Weights of a small transformer language model.
Size: 20 layers, width 384, 3 heads of 128, MLP 1024 GeGLU, vocabulary 16384, 48M parameters.
Each number is 500 + 50 x the weight over its row's rms, rounded and kept within 0 to 999. Layers, rows and columns count from 0. Numbers have three digits each. The size before them is the row's rms in percent of the matrix's.

# down: layer 4 MLP down (transposed), 1024x384, rms 0.0454, rows 889-906, columns 48-95
# gate: layer 4 MLP gate, 1024x384, rms 0.0554, rows 890-906, columns 48-95
# up: layer 4 MLP up, 1024x384, rms 0.05, rows 890-906, columns 48-95
down889 104:486507499530562389498521422575503513457484509593414498498528424543403455602490519532474472561415496584488488505519515559601509460457434622436487
gate890 107:436487480471446531502522544508473433388542498467542454475534576538529555450510550398526445531536498604438536524416512461432579407432509554469505
up890 103:543476484444481477509558567533392518535476602541519433409524453470538462515497572573493427485408461449572534447444530464506532505487508508519490
down890 103:493495537422511513474501579579527514568468372454500406535447480467482524513506471498520562494562494510488464435468478534558501496497482506536465
gate891 097:566472523473500520545386536495466505540524415476606537552561413465576459520410507417554553475457515469526540585392509558517481451557540539529415
up891 099:542545434495501544518442518532473454477539499532479568466404496414553554480559525451521592508362478443418499658556540538480407512493426561546460
down891 099:463524537491470458476504496487482459490432568540520551413586453503385456424564505505521400588562488432525469554526530621555480534525515490416521
gate892 102:476470541456438508485509462454423447506544442483464486561482447609483450472473491456528520559524550591482582561425533496497590460444522477557478
up892 086:489445479529441502461436538513498473535474527515571526399464566488519519529539501543558464616497511431434410451441513461447483432458393512507390
down892 086:472501447433474443483492609503513478464536461459507415509527566511463535458439504526451474478467504578517485515433565548400429514498496572423514
gate893 103:515482585552464382520473514447508554407528505540434540550391473508602566512474529545501520510506529498472526572459480519509478463481544535426555
up893 098:450537546466576421497511404455515567535525510524508507538511488541532529488588517561553494445562509492547500447530569481521482540542541559476507
down893 099:444386478520453541434531466454538461449543454542612646557498529497580534452583584433466523397525549496593498543493425448536574514485550492479511
gate894 104:457427424497564466599550498528596575484564475517486436434423464499481466531455492512577442576497528480431440570443604451414529444487525485428516
up894 100:459464435520447565454527426449457545476444530486441467434528457514497495558488549584486560495490431399378541450463522542481501460455492537428510
down894 103:493449513457472469523540477510542503526483484502548504510555582419496421502440483603453453499474503491491487472493476399517499497463509549508559
gate895 093:515456490536521547468463490468512569444523475506509494586520530452546531541409476577443453423567496488532460438501515528449490449543545513566438
up895 098:514433521516503560468408511598586490507446557528539603499507476590564451468568525522510582464518469544503396473552526610457517566558448546472607
down895 098:505530485525565489459548467516492465528504468480534503505482594610490513512505408512484552613560613432531496573414475469518395502494525552456530
gate896 105:464495522531403466518538436495545420511526444527530514556466441577580530498434392507439478529483605519405505522444548415381562537511454517510373
up896 105:488509390502466491442404427435444468499485438456588566534472475499463512553436544480507452484490466529550421527518436462421540453606431519567456
down896 103:556572559488476643574467457486525560481485489555544554534405393549541437550480389510468534537464479501578598401591438512509415458360437585470472
gate897 114:485525498530527519627480478561492439481524456530447484496492462514476499533383542532520535558553464528440463452456429456468548415533432473475469
up897 113:562484482524554487425547453404521556543412439497487559562455497573416512575598466382535546513540523387572481483562514518476506529443425450512549
down897 111:339503573461476535507538491475532501608498412516442473454500465522451434446532564426466474525528463524512533455569607532415550452541507439502481
gate898 101:491475541578603490535500535494474509514511534468473560509529544597532512607488510513594474530562437502487436466582481433478515500555546505499491
up898 106:469510510510594557463546521468454474494513566489418509426555565564462577499413535515513566643519446613599585513500485420525527411503490492581461
down898 100:451533472523516488494504500579486507516516523551511445467466523381526511486452498488507484468578487445429500438392567508490409546592479542496589
gate899 114:471474516579561445448408456490485520496549454560466529526549480611557571452556482463484462561483500461448515508500451421554500430547520519493367
up899 105:511509454470512420423384456505486448518492449487629518482573502508478570511477436459550543531408539483517513503567500537569490467487466451513411
down899 106:443553441558556434467472378543526479473427456511488503517475461418560568447462416555555463486481432473502508459551426460492370431510428463475557
gate900 097:394480527516557436444522550514441460518519573515518492564514560492437487601464458504557480463445555589470461560539590526451541466458433507492539
up900 101:552451527533444513453427570503579457574412466493556510469539586446496531474469404513552559489551514486466484471549460444521505478554508570505473
down900 102:451488500514475567472416509525482460577505538519542407462478620505442596488385478553490479419492549486458555592485457425518448420555560494526498
gate901 092:443369458518557485499427556537495497562463453463499465501487438401509439508391406603495548406458455465499545457514433466443492560434567473449475
up901 093:471472545461493493556529440457490373506508380494564486486517522522470459486461494519489429531581444503518576473540567546552562391565441503646504
down901 095:531613416547455459457442472484470498462406423501423571384517502574484455494492528507419449536562506508453500444489519464562470473476477507594491
gate902 101:543429550484541453483510567512465481468536530518442519446495494528484541452524532430589510556483557394501479618580534625474496405534501572498488
up902 096:554555495439500518544431579525554351484476512538498541461505579518460580569469569521467491519509463472526568426504549601460523408421499498507457
down902 096:531502505421572479495460509580482468376459500471482454420520545531531479491469459568540610504415627444503534457603494513583405497523474577531562
gate903 100:477500391493497449481574499518493555500533471560557476396516556501456486480573479467553456508471446430476528543561585479522429518449494599513511
up903 088:414482538587481616460504547483385594442487422511493568464417540439515430549475458488500444512479446480564456526481482476457470464488570476530502
down903 090:520688467453514480488535536533557588532481483488559542491506475523451470521489478456543469452482434467525501526581505492398269497552518520494445
gate904 099:528530544579430476503503469457508504488460458452442513435556503545507440514594475562579458424479512496360375517410496635426468545508465563507441
up904 095:603575572605461550539535429565588532509432555438493554519369513508580544613546437481476495401480538490485514461464453510512540498491411456463523
down904 099:600478461448452498504539474511510450525486563393437441536394489520532568510584460478518499475476569548543450473471553481575466421532468472478447
gate905 094:455509566465458544553540564431512561583486606511532500512497503513487492544416485434570545508460583581559500523427552531469475444529527631490517
up905 097:425508434453482483510483509492449482486470532468589550388538495519464450472501488357582550522577483459533583497507524533636454492410461534584504
down905 095:500540494497521506486560418493442567501427524528536542469552520489486498514534516558517471499467469471548440508485522554530433427399536468551453
gate906 100:381414494449398442551551493529523544467579469579522564543469451502560439540506520522471509441472523533521496562532494437463471538475526551514508
up906 102:498465466517537532564501577501455466519528502487471498453545492515490480481486545519543486439544446552466511512566559530474521527595584502505448
down906 102:436464530477511498441524538472455532505534463494427476490504515506482605429363460540518523504504546484439498598492560485462469476437493503439468